Weights of a small GPT-style language model, trained from scratch on English Wikipedia: width 192.
Each number is 128 + 32 x the weight over its row's rms, rounded and kept within 0 to 255. Layers, rows and columns count from 0. Numbers have three digits each. The size before them is the row's rms in percent of the matrix's.

# o: layer 5 attention output (transposed), 384x192, rms 0.0658, rows 22-63,86-127,150-191,214-255,278-319,342-383, columns 64-95
# v: layer 5 attention value, 64x192, rms 0.0912, rows 23-63, columns 64-95
# up: layer 5 MLP up, 768x192, rms 0.0786, rows 0-33, columns 64-95
# down: layer 5 MLP down (transposed), 768x192, rms 0.0458, rows 0-32, columns 64-95
o22 088:176131135167159089157127155125200145170111139136142131115123098104141125114145160156108128201076
o86 131:083207092109127171138120131174140154099108127122107123135106127061099103142146102141162162141141
o150 087:131126144179167081093149094162148115084182080097157130118109138100113144114141137157095077156226
o214 077:140133152104092168102102158122130085200176143102151064133146136152145083151085105178102125180138
o278 113:143147137144124147142091101137094122122117091195079090123155157121098107133134161149151129111088
o342 077:099128169178121132083152153141138169083169124180096129115184102135140125114102144105101111082112
v23 101:129111186109090095210154155137129140064127191139111146059109134086116172136152152088144150118164
o23 092:142148165138085124141112170082075077113154096092129151106122220160158143119071113181134166121119
o87 122:142107185124049144204141137165148159095106195148144124019085105088119208125123124105115116101146
o151 090:159112128194101104201109115142173131107229188115148164098166127126100112123218084093139169123152
o215 089:081102127089106129095175086119062175130161082130169111151138162126112119141097148175110132085151
o279 101:093068124117099141183089141120130133121163161142108116098170090122183142084178115177157107133138
o343 112:091135114073143078155091091156114123086092157137131097060042185227118122194144072157164142131099
v24 097:120099120135108082101102112089114114037122100067159123188085182076206133134113085138142126129096
o24 100:088117144132111163105114100159142162131106133118120113143110185156105092155166138028148136153157
o88 125:154102125120072108092107130096116110064117046144169145126104127125158173079107100159136125152102
o152 083:119157139140161094123072122126137131076170131104170118095136170153181128100130123143090140092146
o216 086:048113130151141157038153084150071189131074145115125108086153122059128059148075136160128088149204
o280 098:138095103124106101158065177121056110142152097125178103120128168127124084100166085205173128169145
o344 099:116093114041140056112113193124160122057095141092115117157117123175162127194166135145129080126127
v25 099:125102095155085111165089098188095131098109148113100148112090153134171080151130153102124164150115
o25 083:165151145124117167179106095119149112153161099117125082143145165121078095122110161195135175086145
o89 141:098089098122082139167141142140073144096129117135113151129084155170155042078148093125133180142113
o153 075:123143137135063099142118151131172124132155089120079110121118147113080087155115134122172103172149
o217 079:105130119128174106141163116126105104133084145114163079153139143081079175102138203132087137089128
o281 099:114130137119125102104156133174110173135110116139157128091062144166120095176199100137110225160106
o345 093:120113112133118121138110157147144098113156156066106093116148124165117123130131076161139147108080
v26 103:130116119075155147128209140141107131121098076075138144098141166109114157120100138131124087120144
o26 104:206152139146095122121156179174122102138149123116112143137201098131144096137127112178130152169156
o90 131:133070142087129100163158125109161184131085075034130145093145134091110149103111155125126124139123
o154 091:116112183162105118177118059137145106147153117135144143169194110112198135115086108178151170125100
o218 085:141119090068147149085169193150144156057131108104106113133160167108177151122096108158143136210132
o282 109:148096084116194114156113107160145139084123131104094080154130087088098190190196152159072136135130
o346 095:127103115086095123097191160091097109157018110103119160217147115121127121145072156106137154127144
v27 099:097076150159135110050106164177137134112135204113113147096101137115144141118129152122121142139069
o27 090:127133123160118107167160142155104111150247123131144095167182175139127175074126125214118100085194
o91 134:109094124208117158099107114115145105133158206128091186159131124118164109116088214122122148112099
o155 086:114144123162148094088112133085113155097115180138154136114173081072141101071111132146151150126082
o219 076:098155063114120100160200148081143160111111084103149101184179084090115149156155111079150179118173
o283 099:074100078173141130142129066188096086145204173126120138087144186112171146105080135128150135183145
o347 091:105088074113155128088127165177169105071128157095211145085124192144065136147092104143086136085150
v28 102:202100032145127120130128128173115106149143088128153174168123100123141159167090077097157162119133
o28 088:164127164092139059166149168064124138152120172135180143100061121135141190125113086170094159177064
o92 138:166139016157136099131138118136135114139113083093169176175187079139123093157101116111212159134137
o156 085:123145173095131134090112089089110120140138120127105118151114105071085127167143143099088094134087
o220 081:137089146098068123129189090075133123170146169096095119199147071132133144124161197146103179161135
o284 105:134106063145139139129142106082110176150109095121168117150176068096063049128102128151185137137098
o348 092:130161155179139089115179185175158121128096104145120145100120073136112119121176109126120129150111
v29 094:105116119162086173138107157159126117115150151088137141145079154136089185164145112056144104157122
o29 101:110131144160141106146109076112126224180086134137112128115060086114152119149165146090114109117065
o93 130:091093111144159127123164113143095095095105128090126166170120152150111202136116117086119105143117
o157 093:173148139113158162122145156142124130152097109183152107145161119094128108096090121136092139139098
o221 079:065154160124091121112135111127169090101077133113129119165198116212140111106151078120133146124135
o285 095:118100108130108107100107137109106141115149156106088160152124120152160148180119138113160110126112
o349 098:113154097134169112139120181132133093084121100134136142107111133108146141168107127144120123068091
v30 099:118096113112052126120114128167059122133125112113151178075155096110080076112150152157100168152128
o30 072:113115083130126129122104116133113130135135104123151101154126131158101156140142151111096188128075
o94 144:163123164121031149094149136140111098102135138147147120123129038099097097097120133109121166119069
o158 075:154122154078168149134127165091064100070120119106096105189173107105158183127116132141115165175166
o222 074:161163129139094133175145108083118161118158163105138103123127094136106132077162111137111150066124
o286 099:086150124132059076136180135173074153135140131129100149101139159192115094154096130186116144104029
o350 077:129082068125112132103115100159102051122220141101109142076076186076119167148148116095154103136144
v31 103:123151154085147160117089112184092153156113091141205129161069096133111092101152107127161108125104
o31 093:124105131086110132183185162182161120073162102105081110115147125119150114165088097129113122157147
o95 139:101176156098156143136123130141116109144110106147146083177154128090167084114148117152173074145113
o159 082:121175119143140091105082135099121084094043052151187084133125059143078151099180156140153173128172
o223 086:139122200156087125160122103130122171124082140094107163140152135128102102120095157091123136071121
o287 106:149144163133114171076090100131152202185149145108118084195148165180122142138093141145154110153123
o351 084:130123164157201176107226168086135140047099158118174119132120132172144101128153123097121111136165
v32 098:068219147097088141143105171140124114155079138110126090114126134173107135152133107127155139084141
o32 082:130103145161113120112139110189099106151181085113080125140108148115158081163164130097099120105087
o96 129:073144198115114178117113151138128152174126148129124076154149123118081138136121133133144133101185
o160 090:124162110139178096142161171094127126093098181114121121163150089194166100130190154198151188074105
o224 092:151067068097111123153096086109118078156143103177139162081184154134089191085146124155154143155138
o288 099:082164127131134144103111209124134156114152102118093085112170124114166117091088120156109121112111
o352 097:167089089110078121161149145155174096127134092101124085087152124131146143124102127176098121154112
v33 100:122127093189112118141110081101128134193162124100149120079118167151157157158099163136099122133152
o33 078:149165167110084171064130119124050081112189149130168160158151110119140080107135128076135162106142
o97 136:121103127155124122125123097139187207213121140133126100039125144172117147183128186108106106137168
o161 087:093192079104091154113115188146147176152128095154112155144080161164116113181109111154150144162178
o225 084:137144089070095122101082075151152147177200128189094110075089163140137146104122158116083128152157
o289 105:123103099138081150090074144111156173165105115099154133065153140126112093163123116101098123152193
o353 096:115126126142081169127146089197157112121141175094142104131141144145139135101160084141152119154158
v34 099:154126138198122129165101101152159067127095189069132084128161131032103116097084060082132119194165
o34 076:111131115119179154149096209158190093165157131140126090119153124118115146091156146158154142082098
o98 140:170121094170194120155162129164112103149101179097150150096174139097133052134063070093139113158146
o162 086:137124112040082185111092217114137158122150138113103104090150161102139109101144085074140133104180
o226 084:134097061174151130148172158152156134068114110118159061157113077054135170095098186175108081137079
o290 104:125142135126144120101166204170104163154124147114167105139105159130098155090098109139101108142119
o354 105:097128163121162146077124138079093148092173167167109101152121127097069121153116127124137129118136
v35 100:150195114104140154102145081174075116123093041106129096143109151115165114135128191105086181151134
o35 077:121127117126145139128097100123101135071164148094138174070129171137153152151130077112137149150104
o99 125:111156090142150111143150132112111126156098057135130079127135159135136095128140198154056149146142
o163 090:193164130103116111058061141116077123139114127204106144128096166123115136156155163128092182072104
o227 092:088144119129211179121054140118109110148155169148119121153102112100124111076136088154168135114158
o291 118:116103148116106158191198142139051148082132116085107139162143104137150131204095132162084138125137
o355 094:108162150157122097063107147195091131154151090139141157084205111149156115161160203064126119130041
v36 100:143123092162123128112124097133150140132075119116125142103108106156097076076145087052135094143109
o36 084:183109083118132165161115086126101082135137127116168138059148108133202119176149119154107169065183
o100 128:091136103139149113130144115116160121137153120117126148113142121164119068072142099051096082127086
o164 084:095117100179151114140160149151068051093135145162179145136082144144136124123149101110175080182112
o228 088:140074117148124123096117152140127073126161147127110124107205120138170125098147150087124089144092
o292 107:120162100148115142150109113100152086115172116157151168083139127125088121106108104095106096126121
o356 114:184130126098146097042113162175164138180002167099137148121167141112156145101101100132162078085107
v37 102:177112202098109138120141068126165155142137136101100130168108148097145114144146126162118135178060
o37 086:082154124220130119143083158136126172162127070099179095128120125110126118097220189073167102063107
o101 139:154163195111111131153110072147117188132114148098101136139107143079148096138144102125105167154061
o165 085:146105057148153097148085091139078157110139139154066144099133063105156165107136115130119131113142
o229 078:196135117178158144153098145139169118080157086091130120108143131127146143139072151099082099115144
o293 098:173138144128103135141129108139111131143138134089137064135156182095162057130090156161066161115097
o357 096:089105192129132070144128108170151124132121107129128098101074143118147149164111119235173130186156
v38 099:090116150100101079056184113101109145153061147128120149196124130062166094163126139148103081119101
o38 088:194111168136135114172134188106121110137157121039136144097107141153180104094138084162183116109184
o102 136:122101129161096103075105118113115164161119122123147109153137109022159101118141133152147103136091
o166 094:140085156160096098125069084093167124116108137131085098102176148083113126144189149136126156093137
o230 077:121112167128164113143160213125091055117150089144163149132136115185120128121071118131119110120200
o294 108:110120185148165101127120129124148151158088205050145140160136138139156166127074138153144097167135
o358 090:153124140083166019116137175120081152173101099054098162147200142111137130195175075120116122145121
v39 101:134046099114139081131117103122123093107103156157154174142119105106134062179098101107149174083074
o39 086:114158217112142139145138136156120166140121090118095078135192163130119052157111102141148094155141
o103 133:093054146078157094116146091132094099101159148137182166111153121100157055162158139119169158118092
o167 078:176145132109162137122162165136154060127132158128120154154150090059111167177124160130124106168128
o231 067:133128099136072136157062134173154089180148100068083126099187127112078127170090174143141143156107
o295 101:135096126123135111142189141110130159172094144078051178076121093096152111123156081075172193132094
o359 088:098078120130109125109122145165152100168116092137066175123116077089115134138174122194122090137146
v40 103:127107185179078113138168128096076065086083132143142167127134166119135143128106126122159156124138
o40 089:187160182107122163119134091110148104109188103128063076147139129124167124144087071160057102136183
o104 143:160133147180079111171129108136076080079130129114126128131141142089118175101132137119156157155135
o168 088:075169147165131171094198065128114109138083177091166154151153158133070129118139169123089093147080
o232 078:173099159129078082109108104128160090154118095124060121150099141170131163089173093109096129099156
o296 102:166150119135044093134086183097118101123119132184092090079081096095070166155122145167175180179152
o360 091:137148121086161166128159122157094105130057148110189101147156157101135139152102122118167116112113
v41 101:144133133097068094094156221155106100126098148131140188098133087095097096100140121197108079089149
o41 096:200141146136122095137145123098143159148156118080121083113182155135153151113118091203129157149134
o105 141:157123173074061077069147139121074083145097157124155174113124099125099106138190136191147123079136
o169 098:097083142066127160132108128158183131147177179046128132159096096092141147170110192087131117141155
o233 080:073135154153103126170164105083084070143153139155187109072143147150123138136162160103093120150133
o297 109:113187148135115101114084133107130091140169105089145147103105102148175108153115102142120118094080
o361 084:114113093145091131128152164140129089075119177136137123144166073123124090125106107148161102127124
v42 105:079102113149194135118125151137107102123121165117109150155115173158114156126128163158121061167152
o42 096:109104178176074130122123051148126079129150092089104102111127110088107130180169141119144140062127
o106 127:141135060186142111135110103174168055098130159129121156114117131114103177125120160090121114132159
o170 095:105071139157173133086090145146150177110094109100105122141140158114117062058143167140194089168112
o234 100:121114144133137123110085156122133081115119134087072117109118087121111108142137102048131128093144
o298 104:114097107127140146113135188144233113141105118203097130146107149099121128157107118124116158100161
o362 104:102100140165196209153133173140133087122151143171126156146150154097141150067120132038146112131131
v43 101:082061122127126113109191143118126156123119171095146137058116166166145064082169203135138235160091
o43 094:135107140107137165115054141114141085099035109187164149091086120160175145150139084155137074145117
o107 131:108107114106135115130138135092111106163126179092128096079113161117127110079178139162096205150140
o171 099:134141163112157114103130179094193177171031171127172143101170152140095120118122112098165075135141
o235 078:140141232158205123086084146134104153127159172075107099141166144163112126142157116078085162114143
o299 107:119025178097086062085153144120142190131151188139107122101120150152151129112133175137107134100123
o363 085:116099169161098150096121077139144133121166111194115154110151167099141170096175104101160145079155
v44 096:113139091128134162152118163114168110142136162144146112186116134139117128135083127179071105144074
o44 082:098166056105105100114168165085084105148103174043143147058138130135139159085071120145114125127160
o108 130:059109083129160145135151128132163109116104168148102090189130084096099133161116129170075154151097
o172 090:141145107109093146067129209143148185121157162142144173077141094116102095130109165112117141105166
o236 082:112121160171144128122131194133108149139111084095124141133105174184165155155120111123083023030155
o300 100:071147129074145077136131169166156080099165119141138083129126163102119114201083094105133120103141
o364 088:135153183170157118162173136121065107163128118103155154139085125146144112180124108135067117112090
v45 100:115120096140157120089107159151089070162178107085163226090142117108139118172128170157156106194136
o45 090:174134180192076170097166113152099121149151094128117152170163169118115138129143111123105130096149
o109 126:139141059120112118113070112157154057147156090138121189116117123134106133164122182186146094188098
o173 085:155097105176160150117103068105114124138104149130099124088043159121184139118145089124075137141155
o237 074:135148118095040125104167148140126145068185138142113139132174123157101164095150154148030165109129
o301 113:141120127094151161122135101127132134160110123153159161097055147155163111200103103133138085182141
o365 094:172141141142173112119145164163124160082170177128161107101143144152128142083132134134105130134112
v46 099:102191146130155109118093098118124140076128071119163161116074144121143094148140109176104103103129
o46 078:102115129174129172143155126173149122149077105073143148142133122043104094114135090092243098145101
o110 126:110236132151154108129112105133130202103121078121189136076109163153135113063137127168104142082117
o174 095:109130114115175114162145129117068101098154124130162120126145132125101112091071148133099128105109
o238 083:136106144133127164107104127166160076137093099136092136169212178127167093092066167132167124099120
o302 108:187117116112193130128127159057098130122126099108152172155094106120143162146128139109121223136174
o366 110:160199143143138073148092086123110138085094174132168102076094199092117150153118074159118174169099
v47 101:170172130111154105147152161168110165147200083064135129163107133129096089155125126098145138230120
o47 086:160131116134080211130080131155194140192165179129149152112116132167105107103113117138096118176108
o111 126:117135094102180032133162127142067182176113092127084090193105141146046118127167069138095114209120
o175 103:116125147107138124167147115169131131096159191110110139119125101057108158137141113100151129145135
o239 083:195204089103130158074129138072099150112123117142146120167121129115097166167164104109115173188106
o303 110:129110133101177087177154143164131129188088097119112126157086208158107119139146121102074119114182
o367 101:141136155140135137140143119114152168095211122118137158134133122186101122142113120131198152115075
v48 098:148168141120165081129123138154123135116080129189142100156085152171088148165093205110145125199116
o48 078:172166162108134122135127090158130154066072171107143124143105110126155137181149068109173091139151
o112 137:121155144108137058121097156152140161150092159140145107174107135149117170120124162069112106187122
o176 089:113114105109104142138118134122128133098082137142141073124092139187128111135111077060104099161095
o240 078:129154104071108083141147187099123127116161189105120122191164153109168195131128129077155156144157
o304 100:163098048138143071108092164086108107142067147138110166162060103126101176125110113122127141121137
o368 087:117123116135105120120113200118169144073126140155153155087166087204118159170128128097082171145148
v49 108:138123137123093086144094159127127130148131132129086122140078062095180090111088186117071102121129
o49 080:118147141152151097160138097053146080158083113119167128127126166126133134133129131088163115097073
o113 144:116134090117099111118104136084125113175074164134098142119114084095201099108098163128094100126131
o177 100:177142120099100129103132125189137105172092089130119162160160103089144086092142137097105089140190
o241 087:095109069116150085132122137103080111188095110047135105139149078143092147107125143113104165144130
o305 104:102069082131162058118120133105123057125106110141088149110148144110124126142141110156085123121161
o369 095:115122160189158107171122071180135143137108073061155132072083143104132147148150140191120094103056
v50 101:102070111141151196114088143164125157154077165133120105117128084129142099124126116099176118145156
o50 085:140168128140139091171091100126163126137099134146118074180079124140092138143128140113153134131090
o114 135:109127082133134193141115112148136147118140184097134140088095078117167086081124128160190092137140
o178 083:112162151130167134132090079164119088113127118151141130114140162101094139135109158103105125144154
o242 081:135132093080100195167109107183173109096134138128070110092134112102103168142168122194132154122170
o306 111:108145182101184165081159064110147116103111156135082172149110151119165150094163168106117165131126
o370 082:078167143161160164165143190139141129168105128142138129147171078094091157159163065072116118142085
v51 099:098081174129161109131100158103085133107144086117141085112106153064123106152092164124137115167127
o51 096:147109133141153124122108113059142087186173187120129154114112117173107164100134143140074102094080
o115 133:119091182122147139164111125130100200138147024108163075129111167090131110125108154140134151189120
o179 090:094106115141142117138158127124107126127160090133133109094110134114065086161124062170114143161139
o243 077:131131129162128115129110112127094179115172138124097080119095115116138151102084138133136137127133
o307 098:140063123122134109128102112160111154151074123142135116104138094126127159123090135122123091180149
o371 087:133140128152141109095167139156130116132153102079148153108114114139102139179173142090173159187101
v52 097:127122066090175128123141168120143147169181131179138137159050151107144126133133098156119093146090
o52 079:139156137156078140048105097168140185109160121143178139099153111138126090130147110095084137137117
o116 141:171133069101101109138112153110126074180128140186139134128085170118101136115146094138122105154119
o180 085:147114110144140168130133151181062141137097174084116125129169101096171131189111103154112112169183
o244 076:083099110168099109124102066120103100124151125166148116068169165160123153119160127135166160097119
o308 099:130147084085112138142065147154101140179148088220095129131098203096151121130106131103156165133104
o372 085:097135153053098145164054092162128082152078074171067119167130138139098151135069129169130122148144
v53 099:165158082148144104072146125163153176108147107133124092149123144135136113160148082124137094081137
o53 102:114113105120109182143093176100146128128136131181099144112101093112127171126128121150133165153064
o117 120:110177097162084075108171158138155125095125073134070111125170149162130117113132101092168163087132
o181 084:154134116141113107130088114179179161120120104110113103197136167143107120135136182091070143123159
o245 086:114151158101088148124145122129072130119140117152158106123134124124088155170139081094116162172134
o309 098:171094167174112098116137135144183079143152110113125109160166169087162137203177141093145066098129
o373 106:139148093099108140059166045238073159133146086094128131079078165135085135145136089165158143142151
v54 100:112116151140095177134129150168091070188167112102086173121114187129125112120104139123121101118106
o54 073:112125154113110102095107145118080134061131144149146077136065118155106139138173122110153183117155
o118 134:117156129178130177174080140166082113168145132099073150115112148105127143100133135130180120126101
o182 085:088135130135100132156093169176113100132108158159167145089065132074137113129087154162141109118053
o246 081:191079131155150082148136099079089131143098134115125198116086124200208116153165103072129083102109
o310 101:106091093153151145126143119180096147126097090120135127110137164072139194182118108136097131159088
o374 086:121149124149136129101102131082152096173122107081103093131180118121131138189144124128104185146145
v55 103:138149088135095137128127169069129149137137127149149078112138090108142159107132124115087201127149
o55 082:114089175116094148107145145146135109124106094128144116086115109170113061158144144092167145146128
o119 135:166142063143147081131155167091111166110126115130155140087136106132130132101158123138115198091121
o183 103:101177118192111138133100146161134167119103146116138102114156125164108110136145124134084075131150
o247 083:116099129130125164170086143128123089127208108152161160056079136134153107128177152172102115168136
o311 102:118125082109178112129085119090124161150100125109133100064113061197093150086149146150132195174072
o375 094:165128063101135130201132169113124152092137169121117190148094104134130108141139101139087165180127
v56 103:153131104138054116161185157083119141100132112128121138047144139092107156137133118159081069150145
o56 078:110090152141118118096167158149108165169108089115195147163127113154100065114159170087130152152101
o120 128:149139102090041127171159176107163144087117115206066129038133100054110204146153118129128093145136
o184 087:083106141066134119102104138178206108086153139156106113152048083130094138241127101039119127172154
o248 092:171089141195099095164131125136133067080116146118117151146167065155183071149152158111118073124098
o312 107:237089117142121100149172131082083099106126149147117171101103094180086151107164154145128102094103
o376 101:141110085157141112124137138165145169094112122146135120035106111126171152151110150137140141139096
v57 100:118132129130170181155114091152107104160112121107104085117137143141125123124098128112089117152164
o57 083:080172109134155114117142075155095136143179138210106145170152119148101146117133133164163124114123
o121 127:133163139159136148136132085144066090184106110081084091068066163133130107152067114090095141180180
o185 083:118173121074089146111155145114092123124111123094114114114110130111113097140112141151111133096123
o249 083:140147120153110153144138103144124134137163106122119137145106152103104132152092087139138126053127
o313 107:158089125159076121191086135176140131178089130096103108142097186168115156125148112071146104140133
o377 096:122194183129146121117137154123166158114147124103153156108125152080110116105097193182111155130088
v58 107:102156155182127149114105132171155079131140048082088126127076115129136151076125152123151132058155
o58 097:092144103098089083147106131055079137091069170104199151085095171191126096168107091110128096162121
o122 140:083103153153135144131131126190151061100101102107086117127085122109114138126115129112199144039151
o186 095:157146127146160167145105049111121134073122076167114103090120112075108109120114133215120115108150
o250 082:116038135163176092107122166113075143150055150083147160088114122086094085151120160123146106153134
o314 098:104145138152103164140076196138081124101141141143098119096147134128096164115087154145134146118155
o378 108:120173131131137129124100134119133100104229092036141143113118075108129124114141111136142113060119
v59 101:134162117141093166201127125117151141118176158119194126142076141091119096123132159142133159094092
o59 089:124150118077139123130170149094164109175054159133132156183115117102110137181050119108094084177113
o123 137:093166141127065137154109103142155126133176152092202093158082158109129079071156199131148151090134
o187 084:157163174119138139093149145151095141169147172089090133108082136103123159103158124139166121123128
o251 094:129084095123149152125136167138129139149136137110125138157076100165080093111129112093122092099121
o315 108:111086128131098099108120160104140126161060104143125088179172128118120121138108112141103181097133
o379 098:150170150125143112186154013113088166149156093156132070130068144123114116165112135216164125105166
v60 101:100088123107128115095138124157116171121095112085170118098123167095078122153112185091080123144105
o60 075:163175188123141079139149204141151113063141122117140105153172108162104118123131119131133137147131
o124 150:155061129137154109117114132150112172146144107135152085108082199087142152138127150134078185140115
o188 081:134114185130227126117165098154149151135097101176178114125130143130120109150170132182124101156184
o252 079:121049162143184099088164106101101153100170137140143113112180215065166170092145164166120133137139
o316 102:230146135121182132132164097126184150160130080141152147158126137076118130133141154101135144125158
o380 097:121148121075148111121175217147153098127159132086089189077105170137161145125086195098127143134099
v61 093:090146102087157140134140133113138127088225135163113140171137085081069165118110123085087092120092
o61 102:158134149152131141102051176128138068169134126147140135088093120113161091134120112097193119135138
o125 133:099132097118113138149140121083155150061131120132095134120080144046043182105142138107090072132072
o189 091:118161131172140129150138145073086112099158155153134066151161141114131115113127097130132174082158
o253 081:169089111085114135166073160127149157163160089117158154065139103148130126055149124088102190128198
o317 110:118145185086158090095073133058134154135115091087114107142162124096094153163127120117101121132137
o381 094:147089094164118132187171080060110108150188100126124123125091089141131150122104138108074134113108
v62 101:153133147142119095135133072078102176076119096135053214131090161116122210069114193149162125179112
o62 089:062100104124103162090152114125055142156088129135165120168140096077094135159130142069065080087136
o126 132:164079163104108103165147076146103174094151077123000175111128140097125187092119156117133112206142
o190 103:130155115189103164108108083137206164129244115072107193145164098128201108146165155074172151071169
o254 084:145137114096126109131171132103086099107071110157092148114075117147068205097139113181111165200138
o318 112:146209110103122123152128096192077143061124120133165132071061146116123172078094160181101146178115
o382 095:111078152176103095144142133112086112148152025100102158150145183099193140092126121107148185161159
v63 101:115159122119129109123115183124180142128125098132120174138095145135182094076143117125132066193154
o63 077:113081181132133064161092098101017121096094128136129098119126159114155141146101147162120118089178
o127 134:128223102128086133142150165123148135129142104108095150105121144128136123078100102113077036201161
o191 094:145125136120167143163091156092166093143090145059134135122145145120140150151117060156094107164130
o255 082:156143133138079089105127168088094119108057132133133134120151071178119144196141122085070159063149
o319 106:136183143151071087140160110075175114145168099187117138072096214137090146169079165130141098188109
o383 090:111096109119111113105141127179098139152148150102103169143099111137130080151122125072178122168140
up0 108:128166172128048145109140106143143117149132080129069090117148098172133077100115145107124169160097
down0 104:106158103139084159116111112070105148130219139190167113147092158132127163120100163122165128087149
up1 103:178169139101116103193121126093109149097110147168098140148118151105147149066162203103146123089149
down1 096:190085053110147171116116184138134133133125170179086100089124098120118119113048156141192153155151
up2 102:190203073152115122130080157138071110044033174117091117133120118157189065183090166125134085143114
down2 090:138102151099097137127174160152080128158096100110128104123115082106105193147175115094137152118139
up3 114:124066139050074181175171083126096138104119174131162094139057122110130178149097106129155076080140
down3 107:084088146141112141147134126132132103108145083145063107136090110153090127127173060115179187100097
up4 101:160119082113125100131124143102170158087119143130063132117096103127145110086122120073101161104114
down4 099:116138116075164129155116146187148128153059129115094132129125100086130109130221156103107117118199
up5 098:113150065124122085163148120021129186089155141175112137168140148161074135148143174143147122102097
down5 102:137085197118092122133123105130072158134157127104127134124197069071142169142137145103155183142126
up6 096:127082096121131093128160127172085093139190166114171099143086106126075116109062187134142080138122
down6 104:140130151156081159114121066093155136078118122158093181113168082103088110146164095141103185126089
up7 102:075125149112142148163180140148121098180116124124106107082101151144080127150212079092146091134119
down7 099:137160120172151118105111187134153101137179085097160094094099132166111093177148121100108167125128
up8 103:131143172054163170119118130154105207184128159160135106170154102135155125182125166116166167117099
down8 102:116129125096100189139125123203154061143127164125069107157100158150133126140073187104099206136133
up9 097:098099115171194184119142098106177147116191134125134113087118112124096130145102082124053167109135
down9 095:105140126105153094141124155158151098139076113125135185148135091138138153203160122156106135102128
up10 110:115180145098078106234170124091128075164111116182142125155144137119150157125117129106153088113071
down10 106:109142129137070122171086085128117130122185136140155131101134183127095091162092093121092113146155
up11 103:149151114139097134124115096168104155123160120145119173081136067110116131114141062120078120126102
down11 099:158126154147149082141156174149108111160114127082127130111121116102144129174145134112070167074148
up12 101:149139140106120125129163099110017074141164026092082099095073143143148151120150121150113134134148
down12 100:127132132088138132115137133101212173122137151149144137127165151110158093144113132136102115114102
up13 096:161092101126125143107115095105142131128149089120184145144149113125095142090087156150120141122126
down13 096:149118127144113173080104122101094098133117106121129115164137155122125073133150148135097153117153
up14 100:082142089123152161203088123127145101152123115134110092080072190153077147156066119090109114099163
down14 098:167116132137099088118147138073133107102136104156061125113167144144120129179145105134196150142128
up15 098:176104100200161199113098120137149093110074174137152118153123095179128145098191112150172129089063
down15 111:121096157121161104181108075127097136108142106208079152125111112190106106167149151131192080108141
up16 092:042149139129129047147148083124118152156123144125179191114105134135145139113153169117172083076089
down16 091:061170122137103141087105098097099085058129135119134132131126132117127107167080167132078123124134
up17 108:103157115132098153172151147172116090185151141096146176114086091134173146131092156140105115095114
down17 108:183086147140114203110091109117082153139112155152085072109160103122187130070116085100146150123120
up18 099:055173091107119160122135083108126140140107199074095150102101124129173130135129146164107103146096
down18 103:079101086125185123167126106137173138119120152165121132150184122040146153121118101047110145112179
up19 107:120142158124081130135154166100128072077146125128094050147094158079174087091100072113093110146155
down19 114:156131131137102168112103120061162112102133110129145127109140191078152122128162189070108124147157
up20 096:128106082098110134182144119143169103159189157145134161096100226111090133072114136070158182113135
down20 089:142161124127133090096130147119112089136091073114150108134116112157144161116168094107097180139089
up21 098:120143145070100146107116134152100156084144113112082094076097146091116125109128095182139088106126
down21 098:221085164130132135115101163142095172139066103135108110082142132149111180168169111151139117171148
up22 104:136152116174115151134180148096094138101097156178095115178113140157136111162056159100143151148127
down22 104:140128106121150161163070139144110176178179118112123110143092158129093122129072080146118114144103
up23 099:115081104102142159129128129141139159124130150210128095134130162087139108092088145096140106097111
down23 098:144107147150176150103155098101172112142160120170123139183107126095172050077129101136131132089143
up24 099:121136137125138175114160168145145128106119129094134133079136144162100146167117160132144115145077
down24 103:101163164139160121094145060132174146122105109069103112155134111108107090139049150122146095199147
up25 105:178073111123135108116114140101124170107174148127108056130191041132097106133210127112082097155096
down25 102:173127126160094167098126130143187172090207076168117096114145111090073143160179142176149198139163
up26 091:110149076095133108087160080096120061142181120149117154184136161114149122152107115160141165143041
down26 089:106096171144108136124085144124141146130162133139129100162123125080179155110132074139171118095122
up27 093:110136078129099081115081089110175153112077109164129119128090114123121129124148089110166150113113
down27 093:156139138171113146183165106144127108109114128161151122094130151113120139089161172118111070089151
up28 104:112138062130150094161154153156159170140105098126120068083121100138134117100106132124080123062086
down28 109:164146184105082162164192128108105110137094085172053046197133147106149109112154131144138089160112
up29 094:150111122155119144099135133073159176157133107157122102174062127158096122111173137139160106192138
down29 097:123144088079167053109137105102113118134094083152132103085104110080089117089113134121115142124124
up30 097:091073175154171110148156097141126130106145116105130163146152105069124141152122180118132133081166
down30 104:147125110050137103182085148192125098186145144187164089113109186186149153163128092070070181112129
up31 107:120085138134121153105104101128117135119084070121136066162139080115159148116198141159132138147093
down31 107:115071117052117144160087124120121163109150103112157092120108079087119097113114118151131165100099
up32 099:180106143124097083160096156071139148116145170159107183150126119142148143092097071160124106118132
down32 094:102103098190155170173091129073145102155133160121140117159163190120172119178126124141094155155142
up33 107:125109211111172114094143114099102060140170125122119127094105114145101131202134172066148114129121